Each number is 128 + 24 x the weight over its row's rms, rounded and kept within 0 to 255. Layers, rows and columns count from 0. The size above them is the row's rms in percent of the matrix's.

# layer 9 MLP down, 256x1024, rms 0.0896, rows 0-104, columns 576-639
size [ 95  99  98 102  97  98  99 100  98  99  98  98 103 103 107  99 100 100  97  96  96 105 100  97  97  98  99 100 100 100 104 100  98 102  95  97 101  98  97 100  97  98  97 101  98 102 106  97  99  98  99  95 100 101  94  95  97  94 101 100  98 102  92  94 101  98 101  98  97  99 102 100 100  96 101  97  99 117  99  98  99  97  97 103  97  95 102  91 101  93  99  98  93  94 103 114  92  97  99  91 101 104 103 129 101]
[[113 126 142 128 132 113 105 154 145 124 121 139 115 100 144 110 125 139 143 122 109 133 132 125 113 125 113 170 152 120 101 135 159 141 128 126 169 163 114 120 126 121 104 149 174  82 117 142 115 129  99 150 122 166 149 148 122  66 129 124 138 158 140 103]
 [115 150  92 108 144 116 101 170 126 109 133 111 102 143 118 138 126  91  94 126 120 121 147 133 151 129 146 119 154 109 126 128 131 160 117  92 121 152 114  88 122 144  97 121  94 121 146 136 121 126 128 108 105  91 136 137 133 128 108  96 112 106 168  96]
 [131 132 128 136 133 173 103  92 157 152 116 170  95 132 179 169 129 143 113 130 107 103 120 138 117 122 135 108 121 124 142 142 142 179 177 116 114 160 119 125 107 169 135 135 155 115 109 144 138 131 175 127 120  86  67 144 125 136 134 149 110 118 136 102]
 [140 116 104 129  98 138  96 168  99 169 157 136 140 136 132 108 128 109 152 135 126 117  96 129 106 119 164  63 159  89 119 171 112 187 109 107  87 139 155 100 156 141 150 120  90 111 133 100 106 126  78  83 131 104 110 150  57 133 151 128  95 123  90 164]
 [112 175  94 120 124  98 200 110 137 104 114 128 156  87 133 125  79 121  88 131 192 150 116 120 100 137 157  80 167 111 115 131 100 121 115 110 169  83 101 120 137 133  97 134 132 160 195 138 137 125 136 184 117 140 145  86 114 106 110  89 151 134  88 112]
 [158 168 119 148  87 148 147 127 157 137 108 123 114 199  92 139 113 112 116 125 141 108 142 123 109 116 142 107 169 129 130 136 154 159 123 119 143 171 119 115 130 153 112 111 104 104 115 130 121 129 108 100  83  97 142 114  93 118 106 125 137  88 133 178]
 [162 148 114  92 101 135 117  61 140 149 130 145 164 129 124 132 123 161 130 124 128 119 112 119 125 130 154 139 114 124 117 136 171  82 154 109 116 162 123 101 145 119 113 136 128 150 122 135 120 137  76 110 115 124 164 147  96  72 149 135 115 133 117 155]
 [138 190 126 143 127 160 124  62 113 100 139 140 140 108 131 116 121 134 135 134 111 154 125 132 134 134 132 133 113 108  93 118  98 109 138 168  95 131 128 124 139 142 157 131 118 131  98 153 128 127 151 159  96 179 130 104 147 131 109 150 106 100 145 139]
 [148 135 123 136 109 171 136 165 140 116 143 134 145 126 139 153 115 119 110 129 156 144  69 145 129 129 143  90 129  76 141 172 132 125 124 126 118 172 122 134 123 152 127 155 134 134  89 126 185 125 104 106 114 152 136 103 152 161 162 151  87 119 126 156]
 [132 154 121 124 118 174 140 156 193 156  85 107 100 120 132 157 108 101 124 126 173 137 141 133 132 130 133 122 148 120 124 142  91 155 146 155 131  94 135 149 128 168 115 144 100 122 115 126  69 131 132 128 172 142 146 126 103 132 130 142 104 133 159 117]
 [187 123 137 126  59  93 130  99 126 120 197 121 188 126 107  93 112 146 128 127 104  79 105 126 166 131 139 165 102 137 139 109 141 107 122 116 138 102 105 135  60 149 174 114 180 132 111 114  95 129 111 135 102 119 154 107 126 152 114  75 126 118 139 112]
 [124 170 138 143 122 161 127 111 131 144 109 149 133  73 166 124 127 151 160 125 107 118 152 135  71 126 136 183 124  69 130 109 179 123 165  99 103 137 123 120 148 104  99 164 159 126  90  76  63 129  87 114 123 108 150 125  94 107  69 115 119 116 116 161]
 [176 114 105 129  85 169 118 135 134 132 139 140 128 153 136 128 174  71 116 122 101 137  82 132 133 134 112 178 121 133 134 154 121 128 114 112 178 106 151 173 148 100 194 127 114 132 101 153 109 129 117 132 184 104 134 180 152 178 178 160 150 116 170 110]
 [124 148  80 152 102 119  97 130 147 109  86 138 151 182 124 146 138 122 189 126 144  97 104 134 114 116 112 108 116 118 135 138 121 136  99  97 135 132 160 147 154 155  95 153 123 124 157 140 135 130 113 156 133 165 132 128 122 134  90 143 119  94 146  78]
 [134 123 128 115 114 121 118 124 166 109 124 121  89 112 107 116 114 118 121 124 122 122 109 125 192 128 135 131 142 130 147  91 126 107 170  81 172 118 100 154 157 153 134 161 156  65 148 143 134 124 158 151 112 127  93 122 143 160 122 106 152 154 133 108]
 [107 159 139 161 186 129 119 146  90 113 126 132 122 150 114 121  93 151 104 130 113 135 120 107 149 124 129 120 172 107 132 120 112 104 108 135 122 109 128  95 181 107  74 151 149 155 176 128 127 126 127 164 169 116  85 126 184  78 121 121  90 109  77 113]
 [138 127 154  70 141 124 108 142 140 122 133 135 137 175 126  99 149 132 159 117  76 131 156 129 135 125 130 117 112 138  99 188 161 117  62 109 121 138 102 143  77  95 148 139 141 159 150  82 140 126 117 113 144 102  99 125 124 121 135 158  99 125 145 173]
 [129 133  95 132 101  86 118 130 112 119 173 151 113 164 148  98 111 142 100 131 100 101 123 129 120 125 131 163 133  99 149  97 152 160 149 163 109 118 164 107 121  96  69 135 123 109 133 134 160 130  59 113 118 147 133 154  66 109 124 136 105 153 151 165]
 [ 95  87  71 141 158 101 130 144 148 154 161 121  98 165 117 118 103  99 102 130 141 136  91 118  92 134 103 112 144 161 143 114  84 143 122 144 134 157 128 161 105  96 110 139 113 167 158 193 166 127 118 124 135  93 117 124 138 158  70 137 139 153 119  99]
 [101 132 111 156 131 140 132 100 126 171 141 131 180 163 150 132 126 111 147 133 129  72 167 131 148 128 125 104 133 147 133 121  87 168 153 124 187 158 163 116 150 116 171 103 123 123 139 162 117 130 156 142 131 148 153 146 148 121 125 119 122  89 113 143]
 [111 123 133 122 127 111 174 143 155 161 154 142 131 108 103 130 113 132 129 126  92 141 110 126 136 124 118 171  70 140 134  62 150 111 114 104 107 127  99 128 140  86 150 146 131  93 115 151  99 123  55 101 154 144 102 145 124  55 117 109  81 168 149 172]
 [130 143 139 174 124 119 147 148 157 153 154 156 143 139 119 137 117 175 102 132 107 171  61 118 138 136 136  98 114 173 129 129 144 130 160 192 104  89 115 133 159 138 140 148 168 118 118 164 158 127 132 150 151 110 167 119 126 127 128 170 122 124 142 159]
 [ 91 154 103 145 114 104  99  98 114 109 147 113 120 101 132 128 132 109 128 129 125 129 163 131 132 122 157 156 175  70 150 133 149 113 117 143 163  97 118 109 124  97 131 167 155 151 146 136  77 127 159 113  77 113 153 151  92 118 130 112 118 166 139 125]
 [115 162  93 164 104 129 112 127  90 121 105 152 163 146 123 111 118 140 135 125 136 150 110 126 121 131 180 164 144 122 132 167 157 142 124 110  66 172 159 110 156 105 137 153 188 179 134 116 141 125 149 130 128 140 132 119 139  98 110 117 155 121 135 102]
 [102 103  84 105 142 124 119 124 103 154 161 139 168 192  95 156  62 154 112 123 103  92  88 119 125 127 142 138 178 113 101 110  89 148  85 132 130 132 137  75 142 132 154 139 149 119 123 144 134 135 102 139 148  99 140 123 100  89 145 128 113 174  79 135]
 [178  96 129 122  73  83 110 129 143 135 124 161 125 144 142 131 144 108 139 128 144  98  91 133 142 121 104 159  98 138 118  60 130  90  92  72 117 149 121 124 160 124 105  98 103 137 132 108 117 130 115 136 141 132  98 162  92  94 113 100 134 134 174 164]
 [ 96 168 121 109 153 157 125 153 158 166 149 139 143 132 153 145 133 103 131 135  95 124 165 129 176 130 129 141 161 131 127 140 142 135  98 142 130 138 117 158  95 150 137 124 148 124 109 165 112 131 132 134 116  74 132  96 100  79 122 145 123 146 125  98]
 [110 101 131 117  62 125 109 158 132 103  82  71 137  94 131 151 143 113 145 131 102 127 131 126 132 132 132 142  98  83 137 128 151 142 116  93 127 107  91  98 110 108 131 136 131 133 155  80 129 128 108  87 118 162 103  97 101 139 137 137 148 139 123 126]
 [139  98 132 125 126 155  83 163 152 157 140 159 161 126  74 135 123 126 137 127 184 127 176 119 133 135 154 124 121 122 125 148 134 157 129 127 145 119 126 137 142 156 106 131 104  97  93 167 151 132 131 131 137 135 109 160 185 170 120 113 150 136 144 138]
 [ 93 124 160 131  86 139 149 123 116 130  72 141 149 131 129 157 137 142 196 127 148 117 111 118  88 127 126 157 107 138 164 183 120 154  71 140 107 137 132  94 124 120 106 108  91  96 163 141 160 123 137 153 153 166 111 101 127 105 127 148  99 132 117 183]
 [169  64 133 136 104  90 165  74 155 127 152 119 153  98 145 165 130 161 128 117  72 144 115 118 120 128 116 146 139 141 119 125  93 111 145 128 125 119 129  62 108 155 149 112 136 148 118 120  77 135 157 106 130 148 161 125 150 123 109 141 127 134 113 123]
 [126 154 112 125 104 104 149 125  93 102 109 130 121 121 102 128  84 114  89 125 129 139 167 138  87 126 158 155 150 118 115 122 132 149 122 110 110 132 143 135 112  78 108 112 135 138 158 124 125 125 118 117 138 112 104 102 135  97 108 133 154 105  94 141]
 [131 131 150 149 142 138 175  85 170 121 158 101 139 140  98 122  88 118 114 127 123  64 142 129 110 126 134 101 154 137 158  95 123 131 109 122 153 153 104 121 130 151 148 134 101 168 198 156 114 123 101  98  73 153 125 182 159  83 152 145  80 124  93 128]
 [162 140 141 153  91 103 128 112 193 135 111 127  88  98 133 118 126 133 135 133  86  90  82 124 126 129 168 126 146 128  80 153 131 163 100 133  94 133 186 119 137 114 121  91 142  60 127 122 113 126 100 148  92 113 126 100 121 106 113 101 116  93 122 175]
 [158 138 121 163 122 164 112 141 108  99 118 117 133  92  82 144  99 128  94 124 103  99 110 141 135 120 173 105 117 137 144  99 123 122 110 140 107 106  80 100 130 129 159  93 105 149 158 118 103 133 133 132 111 125 154 154 158 100 116  90 128 114 139 136]
 [146 147 125 153 171  84 118 128 139 142 130 122 100 109  93 124 156 111 131 128 170 115 145 134 132 124 151 172 110 156 109  87 128 117 116 109 114 162 120 104 134 184  89 162 136 132 121 140 171 126 119 147 154 107 134 147 113 113 147 179 110 182 132 125]
 [108 144 176 180 110 126  85 110 122 128 137 128 155  63 119 127 177  86 124 127 169 127 129 118 164 129 119  96 133 134 121 136 129 164  93 131 114 194 123 148 115  76 131  71 119 116 115  97 117 128 128 163 145 142 141 120 143 129 152 131 102 170 130 129]
 [143 120 112 113 126 187 149 140  93 143 109 142 143 142 130  93  99  80 124 134  89 108  75 121 134 128 135  94 104 132 118 119 102 124 130 135 100 147  96 144  98 129 147 164 135 126 111 128 133 128 128 133 116 132 153 110 190 105 110 120 148 125 132 122]
 [149 140 164 129  96 128  94 123 149  84 185 146 126  81 133 151 100 127  59 135 128 119 133 125 133 120 116 173 147 128 123  99 180 111 137 136 167 114 127 132 106 143 125  95 180 122 133 163 113 130 110 138 160 152  91 130  89 117 136  80 145  91 105 112]
 [144 107 136 151 182 133 121 109 127 149  89 116 106 109 107 123 108 109 131 129 172 104  97 119 158 127 144  95 127 139 134 122  74  91 145 126 124 172 116 130 116 101 147 124  92 189 137 159 141 135 141  96 125 223 104 130 102 104 145 140 167 161 127 118]
 [114  75 203 128 124 147  97 105 117 139  88 126  59 141 148 113 168 153 142 123  83 133 126 127  89 130 149 109 133 157 124 143 148 128 103 167 122 133 112 116 147  85 134 160 122 144 133 113 111 131  90 113 153 125 165 123 111 145 106 110 124 108 102 153]
 [113 134 144 131 176  89 100 174 143 131 132 125 114 144 151 102 120 140 138 119  94 127 149 118 121 122 191 144 177 147 132 160 136 162 101 137 135  91 158 165 156  67 102  91 117 119 102  91 145 134 144  82 103 171 143 172  96 108 119 100  94 125 147 154]
 [ 92 148 131  77 154  98 165 166 117 126 133 159  98 110 144 143 117 140 112 131 132 101 125 128  93 126  56 133 139 152 131 102 114 137  87 108 166 149 138  56 102  98 137 111 108 122 148 127 142 133 141 112 155 120 132 120 103 114  87 183  98 111 158  84]
 [139 120 122 130 148  93 159 181 141 141 142 133 104 154  81 116 105 142 128 130 149 154 179 129 103 135 141 136 129 128 144 172 137 142 144 153 181 100  95 116 137 150 114 154  90  76 157 158 138 131 150 148 174 132 132 123 114  63 111 163 102 166 131 102]
 [ 99  97 144 162 195 155 144 118 131 116 120 128  91 115 136 113 140 104 141 121 140 150 133 126 141 131 143 129 141 140 132 128 127 177 128 116  68 170 135 101 139 138 117  95 124 104  77 160 109 130  89 123 165  97 149 144 154  76 171 137 133 137 142 168]
 [120 124 122 137 119  97  87  98 103 171  87 141 136 152 161 102 111 147 131 126 142 128 137 139  83 118 140 158 100 146 127  66 136 102 165 120  77 125 135 119 126 127 171 117 111 149 129  92  86 129 157 129  83 163 166 117 143 150 107 130 153 162 132 169]
 [112 103 109 112 105 105 142 114 123 108  90 137 186 175 108 134 130 104 165 131 152 157 122 123  99 136 103 112  90 127 138 113 144 120 154  71 141  45  86 132 184 133 152 143 145 156 114 113 179 124 128  84 142 138 134 113 172 154 134 104 161  99 124 145]
 [141 122 165 122 156 152 146 150 157 125 145 158 149 146  83 127  88 130 186 128 184 149 128 137 110 126  99 118 158 134 129 124 142 158 117 142 108 137 121 172 106 140 113 160 154 108  74 116 163 132 126 205 127 105 129 160 178 154 127 112 109 119  92 162]
 [189 143 128 140 169  69 142 110 116 107 108 132 113 118 130 120 153 127 106 125 120 129 155 140 122 113 117 130 134 139 144 154  86 100 110 143 101 155 108  89 103 133  69 130 126 141 127  93 132 125 135 151 144 113 116 153 131 129 156 119 110 130 135 163]
 [144 123  99 115 115 143 107 206 133 174 125 146 134 124 120 143 118 202 113 137 154  99 149 130 110 128 139 122 112 155 131 137 163 171 170 130 125 121 128 142 148 132 133 143 108 101 187 180  96 127 122 112 125 111 149 114 119 126  93 124 137  95 135 157]
 [134 137 141 119 158  84 120  92 148 112 100 136  85 152 130 144 133 125 135 123 148 103 131 113 118 130 149 106 128 158  92 125  97 168  92 155 152 120 111 173 140  79  45 147 171 139  94 106 129 127  99 152 100 135 110 145 107 121 163 143 153 132 125 125]
 [106 144 113 127 118 149 134 132 111 134 100 135 144 119 130 146 127 135 137 130 107 155 188 118 151 126  98 117 116 118 130 131 159  99 122 147  94 159 101  87 107 146 110 120 111 203 148 123 139 128 150 135 122 112 126 101 140 139 139 138 122  77 126 125]
 [122 130  98 140 111 120 154 123  87 134 115 165  98 152 128 152 129 151 171 131 118 215 144 126 171 124 131 163 145 100 154 109  99 159 159 153 139 168 142 132 107 146 137 106 163 140  74 103 137 131 161 130 159 106 144 147 130 114 123 130 131 157 144 152]
 [180 141 128 178 106 132  86 128 111  93 148 154 158 113 104 139 159 131 126 130 106 189 130 125 151 125  83 124 122 126 154 130 152 152 135 126 121 131 144 120 126 155 115 133 124  85 148  97  93 135 180 138 133 141 104  99 135 166 127 141 105 104 153 120]
 [120 155  82 101 191 101  95  55 101 137 156 125 107 180 179 135 150 118 127 129 134 107  90 143 166 129 157  96  90  98 130 143 146 170 152 111 105 114 132 127 126  84 165  99 143 164 129 111 174 129 117 126 134 150 171 113 145 122 161  98 127 157 140 113]
 [137 145 144 144 137 160 152 158 139 117 117 142 127 151 156 143 124 116 131 125  84 166 127 129 124 122 158 145 177 127 139 126 150 115 155 130 100 118 128 143 128 148 117 137 121 110  91 141 134 124 110 134 139 149 128 126 117 131  83 116 148 151 106  74]
 [154 121 117 107 176 147 128 135 145 128 144 124 132 166 120 164 133 113 149 138 139 132 126 132  96 123 118 155 151 106  85 150  97 190 136 105 158 148 119  96 162 120 143 145 163 149 105 135 126 130 142  75 132 100 179 118 106 114 121 139 109 120 166 111]
 [ 64 122 179 141 136  75 136 173 123  86 135 164 159 174 115 139 115  91 151 129 121 138 153 128 105 119 149 149 144 130 159 154 115 100 131 178 129 124 136 151 143 115 127 124 131 141  95  90  95 125 147 141 127 145 149 161 135  98 132  77 138 128  93 115]
 [154 140 175 158 171 183 133 128 117 128 151 118  85 120 123 137 140  64 196 132 125 149 128 144  77 130 175 120 143 111 114 125 139 142 157 117 116 137 135 149 126  80 126 127 103 153 119 125 135 129 129 172 193 135 130  96 137 172 104 154 132 153 141 120]
 [142 117 147 135 116 118 109 129  66 137 156 165 130  54 106 163 131 147  98 119 112 182 122 129 110 118 112 107  83 151 109  92 130 164 156 178 161 128  96 148  96 151 175 119 135 111 155  88 140 137 108 136 105 114 123 119 143 146 130 119 133 126 141 145]
 [145 178 137 106  64 120 154 109 141 113  99 146 166 117 104 149 156 173 125 126 129 128 152 128 134 136 147 167 145 127 145 160 140 109 171 150 146 117 130 117 151 144 127 100 102 122  92 157 147 130 162 134 136 129 133 124 148 102 137  90 103 106 116 120]
 [125 128 144 147 175 137 116 105  99 128  89  91 122  84 138 136 102 168 101 124  75 165 107 129 132 127 140 132 123 126 151 112  82 152 157 150 184 160 124 137 103 157 133 134 107 131 128 142 145 129 165 170 124 158 121  81 104 159 123 180 155 101 164 125]
 [132 144 131 116 122 133 114 133 132 133 113 123 160 115 162  93 142 108 117 126 129 135 128 126  94 119 117 141 143 139 111 122 145 128 154 113 133 192 143 109  79 109 119 101 150 132 185 118 185 130 175 144 158 125 159 138 145 190  96  91  95 150 109 119]
 [ 96 169 195  96 160  88 117 124 121 124 119 192 121 111 132 122 142 147 168 129 130 120 127 116 112 122 140  88 151  94 144  99 102 142 100 147  95 104 130 144 145 116 148 170 144  90 134  70 119 131 132 146 109 111 102 140 123 115 101  10 137 133  92 148]
 [ 67  96 131 159 137 178 145 116 103 104  87 117 129 161 113 132  98 138  72 127  50  89 111 141 107 129 128 115 122 129  90 121  97  95 118 152 106 147 156 106 121 123 107 106 128  94 170 136 151 128 131 116  99  68 186 107 125 117 102 127 113 180 141 146]
 [110 105 103 163 123 160 118 131 140 108 157 171 102 118 119 122 135  95 119 138 113 108 141 123  90 125 105 137 133  97 115 145 120 122 153 111 144 136 154 151 157 128 101 163 121 161 133 145 168 129 116 146 143 145 164 121  77 142 130 142 100  99 177 102]
 [108 116 157 138 159 129 120  99 134 132  96 153 149 170 138 163 132 150 140 129 134 157 153 128 165 118 127 141  85 134 150  84 116  93 147 145 130 107  73 114 103 143 112  72 142  94 127 167 189 129 105 139  73 178 132 111 100 139 140 155 152 109 128 129]
 [ 68 145 113 138 103 116 197 122 149 133 198 107 140  82 123 165 133 158 129 133 113 130 120 134 129 123 126 103 120 112 153 151 116 106 127 164 164 139 136 127 157 155 135 123 130 139 128 148 102 126 124 142 181 136 121  88 122  93 166  97 147 122 124 112]
 [141 192 119 132 152  98 151 142  74 102 135 115 103 131 151 117 113 145 126 133 139 111 100 108 126 124 146 129 134 147  99 197 139 117 104 103 119 174 105  94 145 144 139 104 152 127  92 108 146 131 171  92 105 120 105 138 187 152 151 119 115  96 144 147]
 [155 117 126  96 148 117 144 119 160 139 107 102 150 132 118 128 135 142 125 125 141  99  87 149 134 136 141 148  88 128 105 132 158  89 152  86 142 102 152 124 183 126 145 105  87 145 118 107 140 130 135 127 113 153 131 116 120 159 120 108 132  76  60 119]
 [135 121 122 134 138 123 143 125 122 134 132 130 171 163 130 134 132 165 113 130 107 102 124 135 126 124  87  90 160  74 133  78 121 135 149 133 147 134 126 116 127 123 155 160 142 107 148 113 122 130 159  90 154 101 133 156 135 118 105  95 114 124 107 162]
 [145  90 108 157 163 212 134 168 122 160 104 162 132 180 126 157 146  98 115 136 133 119  68 118  82 129  88 116 112  86 142  95 155 134  99 154 151 119 157 123 155 137 160 142  78 118 142 188 136 125 112 126  98 119 124 131 112 144 147 164 141 141 109  95]
 [161 136 118  78 107 132 158  95 140 149 123 122 152 128 150 161 118 152 113 124 169 140 168 132 167 127 112 119 130 117 144  95 120 127 175 142 134 175  96 147 111 147 134 131 109 119 129 105 181 122  60 118 130 150 126 120 143 177 109 139 157 106 113 123]
 [107  98 104 130 203 130  87 122 138 102 123 150 147 120 132  83 141 112 118 137 184  96 121 117 132 127  71 101 153 127 138 118 112 145 106 129 127 150 141 112 158 146 124 117 137 135 160 138 153 132 138 118 147 156 115 118  85 114 103 113 149 157 117 104]
 [127 127  98 128  91 150 104  98 133 114  92 119 152  83 124 171 115  82 173 122 141  92 105 116  23 122 123 107 124 138  97 142 117 123 152 127 105 132 125 111 103 149 175 150 148 153 122 163 106 132 149 148 130 143 160 140 120 108 151 112 170 122 138 109]
 [178 105 142 158 184 115 121 125 124 128 118 131 119 140 126 140 125  87 143 130 102 121 132 115 119 133  99 121 118 128 137 100 120 127 149  90 124  78 149 125 133 137 137 138 118 139  96 117 110 137 115 123 104 105 163 182 140 125 151 128  76 117 150 117]
 [144 149 108 142 135 129 157 123 166 129 127 163 130 129  80 121 130 147 141 123  97 142 126 118 139 117 155 151 112 121 165 149 152  93 135 147 133 126 125 172 124 146 191 119 148 167 153 104 104 130 134 162 122  85 120  87 123 120 146  82 162 162 124 115]
 [170 102 153 122 173 142  69 155 164  80 131 116 116 112 126  19 109 116  87 123 161 121 113 129 148 122 122 131 133 168 135 146 131 130  86  90 151 109 168 158  93 110 102 131  87 149 160 136  99 127 123 201 137 110 122  79 128 116  72 112 144 163 130 141]
 [ 81 148 118 105 162 166 151 137 163 162 126 106  89  87 119 135 129 119 174 128 141 164 168 138 107 124 143 134 122 132 131 114  94 125 117 150 126 133 125 154 140  96 104 154 148 173 151  86 152 126 146 132 110 121 124 167 107 142 167  86  96  79 133 141]
 [119 114 100 172 107 190 134 143 120 167 116 138 129 146 111 156 159 146 144 131  83 172 162 132 142 134 164 138 150 106 147 147 159 117  78 138 150 141 119 124 130 115 138 148 117 140 153 113  86 125 127 153 122 159 186 138 112 102 144 124 177 153 104  97]
 [155 119 121 166 180 150 135  86 129 135 121  78 156 117 111 131 139 123 147 133 104 156 140 131 164 125 108 109 166 116 132 170 154 144 124 120 152 117 132 171 158 154 168 119 113 111  74 124 156 130 133  88 101 121  94 153 126  98 118  97  97 100  95 189]
 [117 131 136 158 169 130 132 169 134 129  69 117  99  92 147 147 114 100 206 125  88 141 123 115 133 138 129 126 121  91 122 111 124 109 115 122 142 125 157 143 157 117 124 182  98 110 105 137 124 124 166 148 106 108 130  63 114  76 154 143 154 149 143 157]
 [124 125 155 203 136 192 146 160  72 171  91 144 149 141 104 130 139  97 116 121  99  97 159 119 130 129 153  96 162  77  72 123 122 117 106 109  95 138 113 168 151 134 128 115 145  91 165 144 113 125 121 163  80 129 102 129 137 113 145 144 141 128 177 119]
 [157  97  98 124 157 130 160 107 124 162 119 107 154 115 112 130  94 138 150 126 132 108 132 123 120 124 103 125 147 138  88 143  99 172  89 110 148 111  94 109 140 122 141 102 122 147 137 157 147 121 152 145 134 141 123 156 148 132 134 102 134  83 114 112]
 [158 118 108 115 124  86 113 100 119 112 135 125 130  95  99 146 106 123 122 125 156 129 158 120 121 132 114 112 184 107 131 126 141  89 144 154 128 117  79  99 135  97 124 105  75  82 124 139  95 125 106 114 130 115 149 130 130 165 121  72  80  64 132 149]
 [113 106  92 126 167 157 144 112 128 122 181 115 169 170 128 102 151 157  82 125 132 141 148 133 136 124 165  87 151 136 110 133 167 118 124 168 146 118 109 169 104 120  78 119 143 140 131 101 144 126 115 132 131 106 157 149 112 129 118 119 154 148 111 154]
 [148  75 102 182 116 132  92 135  88 105 119 110 126 127 147 236 132 126 106 133 134 105 159 142 141 124 130 142 121  96 137 108  73 103 104 128 171 131 146 142  92 127 139 134 141 107 124 133 133 127 136 130 135 104  80 123 119  90 151 123 107 138 137 113]
 [158 144 137 138 126 133 137  74 146 135  92 136 162 131 139 118 125 131 119 118 160 110 138 122 129 136 177 132 120 137 151 131 153 123 135 146 134 120 161 127 164 124  95  97  95  97 136 118 113 133 149 129 152 134 165  95 107 167 126  85 112 124 115 102]
 [192 106 141 123 136  80 145 137 102 150 156 126 127 184 160 149 139 128 121 127 131 147 130 134 152 126 153 132 128 176 123  92 108 102 176 123 170 119 159 122  82 164 158 136 105 120 151 103 135 129  92 117 126 124 141 142 131 149 123 174 167 143 156 106]
 [ 87 133 146 169 111 106 137 118 124 114 127 136 137 142 116 132 144 139 147 133  93 127  86 122 154 131  97 123 179 138 151 104  90 134 132 101 150 130 132 141  82 142 128 130 131 119  95 124 149 124 140  98 113 144  89 141 183 121 139 149 169  94 145 154]
 [140 101 117 121 171 148 141 130 104 123 155 125 142 121 154 149 138 171 134 124 101 100 123 130 105 127 166 116 157  87 126 150 114 118 109 138 147 111 126 132 137 143 108 139 151  84  61 111 109 129 132 131 130 110 134 151 135 120 179 114 160 156 148 131]
 [122 114 155 100  94 139 151 110 137 130 106 155 135 116  90 128 117  87 164 125 105 138 125 126 125 121 124 126 113 102 146  78 102  86 157 114 155 122 124 169 136 133 148 108 113 123 145 110 134 132  96 134  80 101 167 142 129 121 110 114 117 169 107 160]
 [160 102 132 119 148 139 180 142 128 132 168 167 127 127 154 114 132 139 130 134 113 150 143 120 124 122 128 115 123 113 173 100 116 145 130 150 132 110 146 129 106 162  97 107 102 138  73 150 105 129 149 138 128 160 141 143 157 143 126 143  96 103 117 119]
 [104 135 121  74  99 139 116 137 125  90 151 141 140 120 105 109 123 164 141 127 165 113 141 124 148 120 145 111 110 144 192 113 104 165 159 167 174  95 140 107 143 126 104 142 123 122 120 151  57 129  93 141 129 179 129 113 103 139  89 120 135 117 161 120]
 [108 126 129 106 106 163 136 179 108 112 129 151  81 127 143 159 141  88  89 131 114 148 137 132 122 127 124 137 123 151  87  81 171 116 146 144 136 116 114 131 112 116 156 125 145 120 134 134 124 130 134 175 121  86 131 150 142 109 116 128 159 129 124 146]
 [132 131 146 117 123 101 119 115 130 121 131 128 172  99 146 117 121  95 110 132 122  79 154 122 131 125 181 162 175 127 147 140 188 119  93 126 138 126 131 126  99  97 142 136 145 138  73 132  96 123 103 137  90  84 116 139 121 144 134 154 157 111 125 111]
 [106 121 142  98 112 156 134 101 135 123 112 121 146 102 127  99 185 165 156 121 129 145 132 140 130 117 126 149  68 120 131 117 133 126 144  87  85 186 163 150 127 146  78 106 139  80 175 101 101 130 141 118 125 143 160 181 153 184 105 138 176 142  91 138]
 [126 149 145 102 179  87 101 188  95 106 143  88 116 127 132 120 126 113  80 131 121 135 133 119  96 130 132 167 118 153 109 151 107 109 139 145 105 150 148 109 127 117 121 152 139 197 110 155 110 130 124 125 118 133 141  85 161 142 111 127 120  90 128 117]
 [133 152 163 104 135 146 136 124 126 120 101 124 121 116 178 122 114 128 110 121 114  94 154 119 180 130 132 123 109 132 138 116 148 140 167 154 124 109 159 116 163 111 161 114 100 105 141  98 153 129 142 123 143  87 131 145 179  64 129 111 141 100 121 118]
 [129 146 129 120 108 126  92 159 164 127 103 135 115 105 104 129 142 111  76 122 104 144 149 129 137 128 126  99 101 109 114 119 153 133 100 131 126 158 104 109 127 120 119 133 116 159 142 143 200 124 138 161 119 139  70 110 103 124 151 103 126 165 160 129]
 [113 121 126 130 132  86 135 127 188 116 104 143  94 101 103 107 148 145 146 136 130 120 105 120 118 121 174 126 131 139 104 128 123 136 111 136 110 148 100 164 185 123 181 165 129  77 148 115 178 133 144 151  78 131 141 155 120 162 202 183  98 165 138 112]
 [110 132 181 163 134 156  96 140 124 115 117 118 122  33 126  91  96 135  87 134 140 126 129 138  99 132 113 147 156 116  94 125 122 100 117  88 157 128  97 123 125 142 115 118 132 127 175  96 130 132 163 124 134  98  79 117 133  98 112 143 155 113 110 142]
 [170 110 115 163 146 163 131 130 155 107 119 138 136 107 139 137 123 135 117 128 117 147 167 124 138 128  81 193 123 141 129 158 161  98  79 171 123 136 128 116 143 141 130 127 113 123 138 106 129 129 133 174 141 159 119 116 122 116 115 146 137 114 151 107]
 [109  77 135  86  87  88 118 128  54 118  97  43 111 118 124 122  84 122 137 130  83 129  75 132 110 122 117 138 113 158 129 137 135 145 131 125 130 120 159 111  84 159 116 158 124 101 141 110 156 126 140 101 142 130  95 112 130 137 103 121 163 139 137 152]
 [171 160 151 118 142 122 110 168 146  70 131 162 142 121 134 141 113 146 152 127 171 135 135 113 108 122  95 136 134 121 138 173 158 178 133 120 142 102 143  71 107 118 119 119 124 131 102 128 151 128 114 137 128 138 194  89 119 122  89 160 114 162 130 144]]